{
  "init": "uniform",
  "weight_decay": 0.037,
  "batch_tokens": [8192, 16384, 24576],
  "train_tokens": 106000000
}
Each number is 128 + 32 x the weight over the matrix's rms, rounded and kept within 0 to 255. Layers, rows and columns count from 0. Numbers have three digits each.

# down: layer 8 MLP down (transposed), 384x96, rms 0.147, rows 100-168, columns 0-95
# up: layer 8 MLP up, 384x96, rms 0.156, rows 101-169, columns 0-95
down100:111117095121208162146142094181111083117196105104145128075203161156155094142120116066041123098152139119152115142130055136077138107126084128084125158085094160137111155123143161148141090143141155125153074146157141170067161164137151130092142146118145194101105168166075180134121138090159109105
up101:094119114147112120163112100118074099106187158139129121170137085123117133149114090102151105173077104137153120094170109164156150121130130119085120147136128107101129122107162106128120170107140121186113054109076159197090133082123094156148179082153064084154080115164177158145142156150076121141
down101:139135116127128180124118178115171092093148125140141157088129122102143155115141157179076128097117183070164135126162152149164128159105075104132108153124123146168081061131084166110129105065126074141152195131132103110173108091162077123103081185114163146108142150101079092120076184117123129191
up102:136168193127159142142125174117118215133249166147153119099121132100112100126137197059079075129121101131105099172131098190119119148125173116156192133101165108092188122112148124191118094141172165148120097140108117174113149091124110052052135134117074074130160136113119151172106137126116087146
down102:123112088152060112145109118181149147119073092095081085102131156165162100121117143170137156122153094092155135188101149098109196167158108162161130098092102180140159143169140109115165205117159014115066129143132145057157101094104161141133093138127182104203130107081118122096114206145109107158
up103:138116156121108115142177148092145114115104126163142126146135118101114163079147123122141143127147099151147093194076125169144125135073092203092131082106121108122112094083076117117155135163190136091154118087104165158150072155100103145167128132151087124109168072128163124163117184167104108190
down103:083124124123124145120068169116123183098166136154142197098120109121151086122143149113100121134169132150128109082114161090134128143165167129146090167153135158118077121146136078128114156089104098142146121134114135106057140093160094139104128158125158115159100111213114106097123143142124112128
up104:131131175096090153207095114125142118119170130157124161183163158081137169137118150068085101105140113128173100172092125143137186136175194103095135157107180127053078103095072098146091155137185176099147124153101099137114116124148171033157162096159092131160129101178070135154061124165137100125
down104:215145123105130097096123147132143107132146173122198142117079103132126134107112070124163066162140034119058136110146133084177114116137133096106104184128126138116131132141151099133136050147159175144136165146102143190103138143175100135141103158061170141122162076090112149154160166096099149149
up105:105108165134123098145101092161114146105114154178182181174128127142119143141112069141125126207090075124111107157139093152174098130133106141180163111111145087132117096146151106142226078081132114119110101099123120150082126116142130097170194147140149114115155101172108066162166129131155075134
down105:129125076135126148095164156103163138090097072113063086146110145155138128088170175071169070084148197134150144136074133145111164170164211128103082147107127106116121139071098173134116182152161092142134158128148176101161135133131074111094129110125134143101123113118148148147080114176107146135
up106:124118149097125174077105117102077116153145132129183108036167145121041120151147132121119176157129148130078137120103110141073133125160102174095142116086163189112145154164136140130199048157114165104134121074061191107086152098140107131123116116179118135089132140084130141160108138109104137134
down106:130110080123106097118135133110137153200115146173068179163105081129159182130066141150127096095116056183166140139141133140150130160100159112085132104146109135103106134169127149111105150108132066140143107155209141185160147114091124133161129111077127156162130116109143097081142051142138089126
up107:121126179117104079133130169125104150100069122132116107126161127136100157164085150142143122153163143131094092169128103216147097103102112157139115137079163066112173153117115142134154075181134200092110099162123155142133130090096102115095115085186090089117164094151155091172059139117106070182
down107:151145156111114189087106126109126104099199142157157104191131127143116109089135103140096074117100090154151094105120128079150128096124174115089082157157101160156107123085142111078121056130103140160136128147117185148098073151158118165195128154192096146098112110155119190114178139130098119145
up108:107153119083137165196145093136081163067171141151100125101120133115163094144123136104107107160061110200157148135073152094208085122145188124106157151132159126107159180131112141078161123103118147119138127134143145125098138074101132090137124104132111051157104166137146066147081210106096059152
down108:108116160032133164171127061113125093180095138131134114152152161118143114140096153176067096111157113114148153138090094162142167093114172146145136108129113088092115169108087172162089144142084128096081076106116093113130147091180193145131105174135128171153139096229179103121135172125105118151
up109:108154111168117129105087140091178148087164176108141156084156107133140167147143137123150121113154145140143051198113127176150155122129173111145119120161083053142164110178143121122126116162112113126146146154140128142120150066085148072092134149150132086180097119113121132124089144127087123152
down109:115128089175150137155192138104121106114100115155110128150138137087140091115113145146116117152124150104117122114088138094140112185149119099108133139141152188122116072114135104079122141144146165169125112071145166122141082166175095164080146112098179149075128121145136109114148121146122123158
up110:107079125120139151182133182103114120084086166145077192160074138116104109117093166139146125138146117160129123176124116116086129133177143158097107164048137123150166137113130086116109102161110192149166130168113133184066142134112177100137103101151146104111130139142080109164136133166120102148
down110:112136106107148122087121088123179106205099132128090126131144124121205110075131152104040090101113165094094139122123147194127186149090137135135200141126149149122152111171155160115112097101144062056118174108164169116166086089131097136114139133085169148178112117095152156121092161121139142089
up111:093146124093071132157099127110139208116102090049190188102075129172160156171140155172114144139176117115122118128141130174122141054117089109164058125105111131103169156154109114182102098178136156144156094146153136149125133107129172103101122094165094126099155119144106096113111142091131115114
down111:125158117136119122098101152095111091106142119163151100143152139083156195063206132153137080144098122128157126079142111130135128119140137152156177120123179141096145134157095136092114124146163168151162147079134109065092091155132153143146139132110176046136130139117140107110137065143096161109
up112:104166169108107177126123191088080149161127180183184133091139096126133165246107133102088082105136140181120039150119108171117193185210170197085142109090151123113159165170132160098099121149081155086218084103080114153102110104067145172119146106222085108171125095059065094128119139145090113166
down112:081167095100125152089074225102160153092133170118127184085092220133133172058104167131096168092112226080176175120159180202065057109105146137166178059130186020233144160163119182093163188163104058084166141079150137117075117186073132152164046097142078112123181136038078099099159137122076122113
up113:166117114112069153135084114102122172101106137135179148123163130110170219111108101091083090116112138080146100167152172185080162133116154126122144176133174134144153150158121146182132148112185130129108110108084106113100104115117145106130163049155090106135173073126082156154069145157122132163
down113:104123132105113100091118130101118122127084164120129153097082128199102150131148168104107070130162150127116129105115104100174113158168120123161109160168146095128091185067105053136150130130103203137125111154117134124122140148202140125079132147131172097105153129099129134082163228191085176120
up114:078169175091147199170082098106179139138208140148126167109082086113144145164170060059148183162099082174066083118120082172145129135110178148158117155094117144104164112114158163141136051154147169133180102040110131155148093144104134122164112112169069076156180115097101112163088119146139105153
down114:063116095141105115124103133184122143148046127146083148081128163096151174006162155110075127073118148074199146124146147099112099157158141119160135140091106176178142146131067135207159137116077065100147175164039166141100107170201159128129152148117194172134086093101089169102178142096168141134
up115:128082129127138138123156116066166128150112114126135149146042157124151130160123096107109124114102189088107137097128151183211142135134110192140124079093177135146154160056082111083208163146150151121100087068093129106162165141095171120119179077142104129150158078101146074171100141127137073143
down115:142164097135109107142093068134146108122135105170096089157160162146070166077127134119080158238089129146127142139164122107128132151104158139139082132084102111128110104058179189196085135113109094096087163144171105121124049129146153165084167144087141101158130115144065163130144135127142184180
up116:126120177083167167139143105121160147095093122144110203124111132173145145139125133083136143136178133180152149148122115123104138166137111173177141125053128059138087080099132124125151104076166159098121115111140153111104188136130152139152136085129097101151065109122139078150139117138114112144
down116:098171132116080102180130130108152156139141116098173090108121170155139124075163093124074163128144178075110120182104142147155170124109106051150138143111144163159171127111118159142112117146144116107122122099184139114097111099116134070137160171108174098063180118106181142160124126142145122049
up117:090103130131133119164128181051128227110153151109153119097139145118176169144044146091120062136128118169145132133037155144133172112083155213166131099068117110173114109077163104144191130071083146124145139098083097125145086119109102122172108057176083099132088063153151120170123241139107132180
down117:108170150096167087174165109140064134211159076095115125133133039170029134094171108170171144152146112141145146137203119170146089166082101038034118204159180116059062153109152235078096156097134084165141108078216086116116126144128157156116126117143084092092133183095174115115114058163133206098
up118:144102107126096181131105127142097104089142107111111099066179119118136108109129160098124098103107116135139140094133115166138135087140127182130087098111136164057079141168174129157096109200184121142168132155121112214127129139174137093126143102172142104129121090175109125164102136169146097105
down118:117124179170127092101131155103134128182057118150164101160087070143121118112158141120145167162148147108173107139083151101131152101141147068173150110153129098151195122116122122091140146081069105163125142089113125053107124150098168135157128170107094119120087127123142102120150144129116153189
up119:105162112106083171150086156133161136076135139125137150141183089102156179087122132096089121131094094161091066133085181151122151102206118130154180083120134103121102130131132123162199105116181149128073124111155131117122212143056174173159179125114081101179130163070113115168137165157090107128
down119:099105099161147142100201138143130138199100145163120160134177104099120087135155108129094164122059153107111144152108119160085152152081160132126153118126103188164126075133085127099150114131102138116114147139106149116095074103132146116099127124169172201055194184121061159125162152120094097062
up120:118120140113138163156107068149135190138116174185155103068134113130196148135128133116119141193187094126155105195057120160174166119156160164126159118095129149137169100078097116117114090118126174137152122112135103161150165079114104123164104115135114074168082113164080103104099108136172127130
down120:097117120140154148112090141105176127159108145074099141193092142117118133104116152109190120141112151132135137068146136092097162144117106150122093107173129105095116105130117151075049157126143124147102165115144121124091123166094100124141195143088161161137152088135111192113161164121084247123
up121:112125153168091148068084105076107168104177152129171166093119107117141149132128096115112146153173131156153098167086112166108180135134128127154155089128121138127168106170083127129123100126115165113162140144087098157114187069093147135106134101132088093167081078128121184143099162118100088115
down121:127178119150108136098140129127126209084101122182205097112102090071167115123136100139000093112170039112148093214071097233140159108147155076140172114153171131109117141113059098119164195131167153126200103180168124098072189050078152123175131116120075151113125078113164179153097230145076069134
up122:060128111087133115131113143132094095145114180072131184148127103163160188204135130098148156157199165127152107117101141159120119202145136140136133144089136103103089115136089115136122110085110126136111095111140106136109134121088185097074187125145095143174135121106075172143089153104086143168
down122:098132157150093124111099137143108142069152094140132161122176160072090063087171123147149129083080175103105156149159153129129126067115110100211133093134204163126173073127140173148095097167122100111097102107140088167121126110137164138135111159130104182153134095143161135152192140136144083131
up123:095129172124121132157121167075128152174196139158127188090131095118121126166120172123107093125126118089123085135066138144147193164160177139125143161106078090148189127073189052147189115154116183135202100165089109109099167096076112084153154083181081071170042123115113111123133120184075116139
down123:088132076134136147115105179116115161123136098094104040165109121191099197089120141162089135049185142137160178118185087171180070107066134093122160092152137125118095205176151146051163089126181135193110084093077195100094159137191086178136104136083126164140150100154124178121080236077057138107
up124:094107156103114113165097092139145168131161133213154062119118120110142176102133132187119124158099145166090052118131129159149165194154162150131086159114111141133137071126087106097143116123151142149130117106120111102095177103091166174153177079150086084120155100097092100156137166138121076179
down124:126101124155080046117164143118113127097185135093064167144151120177172158147181084163150092126128097100083169115180168138056100138123134138140135155181152143129124125148147108138110136116104134150177112102118101085083141163097173143130103137170129112140143114097087119062125186101195099131
up125:128135105150092127086125134088085156168106131106078144089094112121196169221078096149073117120175151182136163137135126124083157188186195131172139098077127129138158163108089126138180188170141170063110092121086103144149185105110167103133130051125073116189131144115119103168105141141141131153
down125:153102098141119116126127106168156136123118102128133159171087153110078127100087160159128102140193103139129116121148113157136104192167133124123124124144136062099088153170079146154137112096194120116073169139082123132140095149129137228075181091063136169044158063095151132114171219117128114091
up126:090160158107119138136078166135102125151153165151112177145143141129079136130133069049198106166114240152126104148155103120108095124137136110170123087080145131118144102136134131139104098147138194093082099099142109155068099077143127078135141156145125110120121141142088071135122112183096117106
down126:125103091138161172133159124121081098116139149123139176123133153116171121182140131148255151147086169129117158094136090124092112103100069102130119103100109127132108094146122162133074090135125128099186144143137135132148174128101115146136120165147158143143118167097134121108112072126145127081
up127:108141166066132155146074105147119197135110140155126166112127131078141111116166166127107146063135094173111079173091109155155138123132157134156144170111089060130137121108087133162170147128119151139128105151150153099095139056137185032145119127148129102121119116142089116131116145138161082228
down127:156173086098140102135095134096150060155123123116151115119149112106120166100119082144030108130173086185109107130074136150146156175180131089135133106132103068081119141104165137094098101149133105148144149167071145177174109118128207168134167096101161125149141087176163081178114195081098167165
up128:120156191144144147148127121097097121147154138167204088136119156105161185137093090088107212185159107137112141193111164108132137108124161174123140104128201147068158098131083109114145057157151165118111083081132107178096086131146114118084134093088134096067108077068116100171100169149144075144
down128:145073081082120090140075112216181188109066143092139137158144131174191151120186101194090116084202111098123168109131071132182127102079119150079135133136148153122176058161137094131086127126109118143160117174151137157098126116085082109130183150156086134105129169165158097106174126117117091162
up129:068151069163108122169088168139085165147120207152143122162110093053151188124113125077101092127094083126142136134092121213120130118104189104117141122137120110094152147136138121157113074150119140187184066143149100104087154054055135105157089128157123085186122156202150131157108174108135133153
down129:102080196104128147209128102147122108075083113104115172176032166107087097086137102177127165163116131168145136072135092139094149149176149169140095116117131168150155129101103194102099126101135095110060144094108128106156163172159134100100116161178156161131188132125006169151106133105132166152
up130:142180197133115182151139121066103166119196143113126125110139185157172122202194075144095162113095086133078106128128114148195081138138093103167166109095146130085179145131131161085207115101115134100105095110114121112126108144171175090160140108155091128109132146116099135136121147118112087107
down130:050094145103106101126091151129172112109097130171061109151158084092117132084115156084107131128120075073167102166131142094097141161141214155120115145149122125099105107109162098167042108127137108133142187164152124154143130146134085110091115172130194123140096120191128177189104120205114158185
up131:112152085147118152153112131135128162160098146145135140124123077149133120179123127146128184154156116161135118109112104122133147104105077160181084136107084145100152137159132123119136074092151125170180170118134076154090215092067115124135161150106086097182136128092081097160106122127104123117
down131:097112139091145135084125170161149113103174124112065078132108126114094091089154096063114080079093147125196157153156140143100124139174163145133185137157146093166135130087104165134146152116148128105127123094123168189161132150113170087083107127181178125122097122170140152120128101143096115157
up132:094122107132096151140109149124113116036131099125160147177147099074180148099083110102097153115119141074178153143125173122143130176163118130159126110138246133103182144086047140138110138127196138097116115172081124178124188156129152096131128085117095108089130110146092141178033182134124139135
down132:139186110110067161194122121113056130162147142105139124159157146162178137105128076082142117101073155123142162138114180107211064114139121096108153153117158159095187145130085081138161234160048101157089095132100086121109114121143056059157107122090088164160063172131151165131106146135115115160
up133:144084152074127111144170106109057131146136095132081194143168083149171111180097104125128146164117060142165154108135171174146070129116141147168108139100138079138127082084056117083162107124093169136140167153126162169124094122125183137149134128153111130125107081111098142127108189170141141081
down133:152107121101114176118130164130110125085122080089139134130094171103130066130126150162135091155096160147096113174095050093143096112138128115097147131111155155146156104119172116159138099136169142149151132116131123132095181151180131126094181181113181061097150166125074114142213106123129094141
up134:134121141106184178110142153114089117124165129060176155076091076164150114209150093116094110113139165152123136105123090137158118144121156168178136119084120064107110044085122137154163085147157124140148160142146152134118140084122149103119154119145133108134102128128079113126127137100046119129
down134:092159136089102059167085110135127148163083121164171107164127184100134109119122097092072123081124110142142093115104170155162116136154173082175089184133165147129170170104133135146161198159157190196116075146089154128102119134123174131132152135114093077039124084152137068112114149123123108133
up135:078140210144122146164142093123124151104100069155152137170136126153165239183129078122134166137135176131118137143167139148121094108136109150152132112083137121127138100145100154088149131191052125110082164075117146157134200098089127152175121109174068092125089114123149155145065150031134106134
down135:194124142131158122167123067116092118141134145143110120111164150169101066100137097112164101193128135188137134150128102122109125131098159153164068143164112163182169123150088114189132084076171154081114074131091115125102077134140162138108168146129100134117162115158062120145164032153111109115
up136:107163162143063142143123126120120197151129084121157162126144142144134188131151127124098110131135111058119113120114129140108160098108124163099099111110162093147142167138108110119075117153191168146112110206061143133058136132129135063136127142157147113130169122162079150145036131172081130147
down136:154134149096155127129099092109132165173124099114169127146102141130161095100103097144147147152144120118137138104068111144169119143186131099068212136120128165110147097108087095131169128106112155161150166112083130089174127162084117150135090130119138083146135149147150118104132072132171131150
up137:109168122096150121158112096125131118119124113155096146134121116132147121214141138116165136126141196192162084120118096087149141170121172168124067145070140112109131093121066092160147090075126125165149143100098126146099164113125132170153132145150124098124125171099104119135142146101123143077
down137:092097104112095118134130156137117133132102182091093131099103131132129142085165109132236139128120194131113135171113149151117144131173107063179163072148134148125105148093111080148129168122124170118114108148158148084096172106182137090125105121131151123109147102130151116133120150148097147092
up138:152098158144147183143099135091126128159159118154097135098079093144180107184124165087085113090096093115092087137148154117124173126108191136172132144112114085122178120062154129123077128177132117151157083174130150117106083094104124107167103164158082144164114129141168114111131178123102160169
down138:157117140096127133135116113158093104151072183169122155155210101156106133071122113147103090170168117119144100122135054131126115149151143190103108091140164132151138132122129171102155084158104118160140128122102176174136098201112145136076105156103117090077075100121124140101086129149163124106
up139:098143119120070125145139124115070098091168154094145143097135073111102110103121116102125081149112202124181128198076187179145109167141110132104124133099134131105130106114101075071103131147171178109129168125153151144164114128144136087102155094129167133148152066168115115115103178165134130134
down139:084175109178195126100074135074135102132135115161085114148114166145163106144168122111157188126113154143105131084113128111150138104113142133112116148196132142134156139080122150140126111125148085169098101135163149131130100139139081133106136142137077068131138127108061095142152121138128189123
up140:079094124142127146131123113174118144127099175137145125095087102116165190139092082104134167150142118142161169141061134098183149157119121156162101087125165131136233136122118132157123151114076130115109112134058183122126080112098164068093155163135154120171068157072083073151109165106114119150
down140:132166186126116139174135096131127130111168087096156103211086143103117141139158139124087096116128100122101098069138168127135185083136123095185098110153118129105080102105103113149117125120207130126110135142088124183094135149097095124166125175066114085071162188122156144126136160161159162109
up141:162151162134122175144053098143102089159112118127131145108122087104134111184117105081102137123096107192132092156143128192137148190173160197152132122129136145138115104146156123121115137124145181096148175078099129115144058127135158064200179058166062096164170178139116082143126113107100135115
down141:110115113061111105142125072097121140049135133104119160161166146088119078061126158153076194101081177145100179164117133119156146079117132134122132080071100102137086150158149095157136125145108115154122130167154136146148189103114159129113114148141103139126137175145085152132125197157197166158
up142:097143121147136151150154138139119220099116097128139124157136119108115149115085093100085117114100182130126112167126133112126211101138133154132157141083156174159126115127134162134073139119125092106131159083095148152138108147015125139139164052149101086149159053105153128145085136111127120192
down142:077153115096158068102141170131132122171161151079143183072120134142096129110150119099081127101120176128090148154135122157143119134135057121132132093129112121100069126085156055106163144156186205114154130184123160100122137145165164111133093157174143095120141171129081152115179115131133138100
up143:135183124139154131143112084075117174104140111153173108069130078146146182131145149121128142132113169121151168081146144184163157118085148175131161085102214080132137133155114115129120055201099138097124134059022126121135118093098145121101064074158159113207140112106108082200103144122081102140
down143:102121134138155117161112136120116109062137120131113137113176120105136096156139183107100160131164175114133129133087148092112126097049083133151202164144162192051137096140092156145150093088152143071119144148158143087142177125168152117077124106121096133113131149069113115046140255122153111105
up144:073143113211080140186116182121145115102097094150149144149149141124149149113136116120092182139164120156098100108116056127166135140162158154110165125120135158097132149185147091107153130120133124193089103105133114123108170093122171085114150107082143116134137075120100166189066203099139098123
down144:114150120153172130189128117164074110141135097153117128135171105115126089148131101122174112136118123047112149179090133126118123126162089133164126081099214143170146085148170187102146117160091113151161120121178122118144141129130051105107097182163107081089123121161112101151138126099131043054
up145:106153129074133162100096154125097107170149117175111147186154147118179123158136078089153142092125162123131186081087081138164151147132151139163081165068159160120177155154088144143094133158132144118111094125102126103106079129116066115149082108148091115140095135111168122190089136173082101100
down145:165127144126137144129130163108153148117140159156144127092104122138105116127104103150176056150093179084126095176127127116095111097130125108052111080125152111126121159135124103130095166120185153190187137152091122125100139096089157166130122147118160102055115129131147139135136076132119121176
up146:113114126164190109132100123106088181109135148125161164143205113138144151179130108123132143201161166104157141105142110109110094088139115208191099147097155088118136122106077111130074094125113139168123151120145108111135132122142117129128133114122129094154124118173088057167096136078111147128
down146:126135123136120118099172155123146120093179159097099098082110148064114192068125146128185121114157139104157125151113128151102117162121175098114180103169114107116110117133128158142136111114178121103155135129092111170110101124120131130114150143164100101100131097138137178148120160182074103093
up147:106095138129144150136141140064082179082156231145128094080115161065163137140077137126081108179167097138114114191112158136145138086158106090168202100093107198090105102112138092101110097156164104140161109165087187153156147111104160065133105104150140148115126087109098141134121136143138130150
down147:190126115160128153072164113130123150147181165098052107186122135166162145132079171113133060085139158112125165126088135134176131159144130140134160191170164040085156143097117127083151089109150047121120099103144142148090080161122059116168163144110160164126109082151143163085142114092107115159
up148:060072145109103128145093108136120201132105163064164149096159099105106190146075113089130140120190111150101158164128097152162096166128120134176104067091071109118125122119154116108108127158147137132120148152105143148120091137139139132127119171169178121138091155132114126164152139125097110145
down148:131173151191141143128182105134107128137123089087144084184170135137120136117103115096107086134107128108105098131136162138148176092088204129181169192145107080097151118174147123101100152125130087128148145088117118138087109165149131109117105164095115143125149086061118165105153154089144142088
up149:164146128149104186114093169104130156077197114094129197137095118110123122110114119130081118109078168121147078134104133152163159154193159146216133144103148144139151139053092108176147145100128137104130139132133072140080089109118131067166111126156008113134126132167111093121102138130120124196
down149:124147182114131075115087101104106164118129181102103106145162125136074130102112090149046166071181160142128161176113115077100118076087162123107101157169147144128132146129143098144120116204094097125091081143087162142110134158157201131084193101141109184146142138116122132130165150152111150101
up150:149086092079130138182116172130103156124097099139148169118098100128157144171164132156130075101177133104086137171113140154133134122113113150118141141146125098147138119161128137122135075144172122162116142152139178140135086070089153116107166103169115106103079114139049141105130170126089032119
down150:143144081173103087123128141090158141128143155140144133172116162147106129106160106059087129140120081128139122131133093090147077131159107097096182165115146158170156119049132139148129204115063175105158052140097146127149108160152086137123089133135113073086173149122185101150160144156124118114
up151:154124191098144169145111058160140158100071098141134178104132171111107122172129109136097155140158096131083119116047095189109115142135109144202155127144182107083132131106052136154085093146128107156141147138096121103141115093096147091115143126155103123175138082150133105159107157092124136180
down151:157125121178120115122120147140094059153127092117108096114138118132147087106164155139121123092173126143133138151161172120114108180128121146104143103130124117167147084170160129107175156056121063177102138114135095095182082140119106155152103128125166135138191125121082062092186124118091165126
up152:087161126083126145097092111109060096141130179119166156192110127135153129165108078123116105180131179112202120122084193138129116091195126175125123158062199129088083134132113106123145139141103143157106107142153117099086134138105162111163106091183144116104139099142121133151093129139081144138
down152:063098125160149126102137150124167140131130139125112097087123162128085079088148166112073140117130215128098136192171129131109099138124162125100161048192096141162144083159136191116163087083178101126161146125126159043129108129123105148117167109140061137150125119125143131108165166139119108089
up153:089121113143103128099132159109086159148088156163164150070118088169122160171096110074137081146116100172159146141125102176153123105175164140160178168143088104071100068120160098140103105123143088146188133125134200125067128111104150122171123156157130101164126147129171131116121166151119121106
down153:153098151142068120158127092137110144107139172105133138195133098108183116133070118115142163098151168066112122161138149138156128168110157160126112146063116121121114132177137158135113164146092142127116152128080115127145170128125113069107114046103152131116138120095170140116071127134134197164
up154:113156170051192142098159099101065100090124134136162160103124140121073095179105082120172138114117106146176095142086100087211133161165138189169141158105115088121153117126106145077142145136133118182143115152066139160116166091075112166131140141137122111108099160108161161149141129147138089097
down154:118105113203072133128138143122131152193159128157135150141115136107141141101134122135220158140114091107066129181110167112106146108137120114137137089139084195127076126120099073161112181089108186087180124142120116118089107160188133096142082107147143122101131127102132064084120116144111172133
up155:131150110125175112170069157139136141151114131112147154142138131132094118141119107120088158118112174161133148093149110177165150167205130153184067111156156088086191125131109123093074099111084162064153169121138094149143124153075138108120210116167123121126076110095165048139114146094089128118
down155:179104062123160107098157140163138092103146208093153156142142110126115124123133148132101139147049149186079126150151084087110162132126110114109151166107131161141112137123145085143163110146127149145107125136115102134109096075166112103089080113131166093188131139192082155152122102196151078140
up156:114148145121115145136131142062111147103094107131189110088166141104210164164128141084148130125089152136165104152159108196091164119116144136164151121098107121142141173089094143125172082146192137127125155147120120123111132119068137083106085164110075101165120141107098124138127122112136109155
down156:120168085149126157106154123141175117125121141145106110100094124099135146156095139194156086146136150125172147170089096084092115163103141156140128141116134117098125169119151129078161122117158110146133117068117136105145100126130166171096164128123172154116104102103131148123086096099141111153
up157:124171155111142112121068152106118197113122147124097187137120158150065189134156127093119119108129119213111122116141095108168133131129090150191094101125144090089137148156127051195164084124115169118130143158098099180092120096103159053141175123137122107133098119106114090140107125122102143180
down157:124100072132152088127136125115138079101181126129083128118123106121126202096117125111104157130109129151175145133070100130133180134116159111087168121171103114126091109073133094081116129132198129112141100144165180116103117159146162194148114065138174160124163136135172152156121163084090143113
up158:138155204138119135145044094153170146158160128163172105166106153142131133173089142089115117156157126131104078148107106170125132066114117112140202157123118161148176113111125097115151101102129146091145141112102140112137174151081111136121095083160082131114168050071101178120102185059105135169
down158:156170117100134075097134063186069155112090164106098142135112186132086077142080166160082104131122088100140126106116153185111111122115125193119140123105144114115121170108188134130155119148160091115154164173116129124127112093115138156085150119178161096132180173167116139141095061106185096101
up159:050121100135139156155095147150124087086100122143146150171117095155147137111131087045163088108162107182104110140182063192151140142119120131156115186151137146141129064121117051159087144127053097134121093045088127128120144098120156121158131142138111079154132142141171190147074172122096123104
down159:169117102167109111160165100163149159139096072131105136158107165125142127129036188146175116137141123110114168130092112135146132224118040183111167109097114118102128097109105144183107128094063076119128170100160124182146132134234090094131122077119118134136174175141093123089092149089146089144
up160:044106139108125121126111181115152151096116134086115165134146132129146150121131105134158108147147175129124115156158116074109129159143144142179155124091150141145144143118109114116092111103176093103082165093078108138070164134074180131162153134147104130129155124114127106139117164081134132143
down160:135142157111151098100179092156123111118111133168114139073166145111137110109090147158142159065096110157077135116109100102131094074123178163155091126157126163133113142097142122105125151153163150083135176136105165096139064083149162117125140184093140153152126087148095167124142160145126110095
up161:107099189153169147097134113104088110138125108086124145147144129139144138097072155151096099176182137142133117135076080135099127135190145173119122125084159194078147102093117109136151100117152163068202138126132134126164157132129110161131113113122110179155124131121138076178114181106082115138
down161:135152091173102166158109173127156113123094155156092101089072136105100106173144114064145132096131114117098122166143162135156115122094117123160139125163087102154124110109140138144131140128138129176093103196111125186080149129166096065108132120205080098136140120135154132109153122175131140089
up162:094139141146158106165121134109144180074120155104113161119150094135106096199171105137083117161104108193137159149149164110112135149074118144142104104112127100092132071169108148133189137155069100108132056140146173133162159044175078141161124170158109102121081144122103109146076146179110119100
down162:125123149127131115081147097138126114152093142131141130120093158128159090118126117129173143127147171089190107152097074177159148131170159157118135155091137086080157140091133095064120078107144113149093155124095158135097109218135176136126168133110144100124179121123141191121148042103129122120
up163:050109104103087160158114126152134106132159123128142122154095127106166130151161144067100168127123050152101156165118088159129143139169107115168128139104217088133087106176155143166166115075144135073171151057107148115171145151085123103181118106122097169114121086096094131188120201091085133182
down163:142092142158120129086107088145152120149115111075074148126110157145160104092155181163103171152136134072102208166087138094160112099108088124117053182124133121126123138105171129110122093141144142168218218166144146083042120168156098199126071129073168131094177215148124092102112106109119077104
up164:136088125099195138147158072142117112118162088096179188143086125086128110156114150039120104173096114179165122151155140172143120141143171163139135114135135115076149130027076129109098116163155122142165144149130122112160134061058122094129102130160151081119164096174154144131141134127111087152
down164:116130181149111141111105173126083184147094096134133163100131181099129093112117131162129177078134113062104149107091123171129135145074135102150135150116177133165158160166105142111157124103103110123117122119094092084102097162115155158150123127157141148138138163129127108088169162132152129033
up165:137122136102142106102144074075060120153194121160131170131102106138162105181186147053123087152082112128180132138150161149170128138177164133110162139087131115101142157129158080100120098107106138167122144084141159145165079107136152120149137117205131102088105179150107106118092140170024110128
down165:105141109123102091112061159112147077150169154057145135170119202152175172127106113183091151075175116135085093112110145114094091134124151155174133122137077167131140131153106105140109087167172109097122138126120073101103157129132176145150144165118129147100138122186102168075134151129114130098
up166:142149217152138153189146156000118150120075103156200176129117087147139102131128096086080157164215076102066147147154120113116160194176162183121162133079130115095150167124104114093110181093111103056111170128078099183135156154120133157131132109184097126124073127144135140132113178129087102121
down166:144113168107118121124192134194173117152102163121152108092146093116132023134160096086192090197149173133141096160098206120132160111129077107164094124144129101098104073093142121138116072135157129141126124110110144172145076093101171094114122102137130129148175130153184070134137159132131174126
up167:104177123139084143106151145039159169103094126147134136080162123146128133138087091136063176142141139086196117108142141132157108126132129125102129097088136119139189107095143202143152142154161145102109189126098109137141130134070108123153144071152061134138134096131155175176113176077106134159
down167:151164119076184127169097092123090147160090130108080141149188174156142100133131109130146062135109166134097131152092097064155137142137130149112090142183159140077101112149123093114115114182122189111162123125129122128099110105166161079102152162097168138070148189109090106108110069100106176138
up168:116121135156153105134075120079190184128139115125148126164132124116133169123128169076096130121092113146141106117155105089139150149166120132125180140121142103114175113147175115143137085125167174106187087132040165138101120104092189144122142111168066115140061142133102043161133133134113094177
down168:062122052130154089090140146144123144140147121111037108185083147138161156142140143075123125117148157136129126101150091128141123154097120118075163146148141146160156163077158109079125151067158122159112125143149114147158090153072123160140103154124197127120050129130101123173097191146167139154
up169:039077119125113112173148110131087145115171116114149153139157140042148155099064073107079149163118192129077118161156153171098089134171126103158162095116174151149135151109119142097125127139167162154111117086134125198101150111123109122216108041109155108162143078177146114176160136143098099127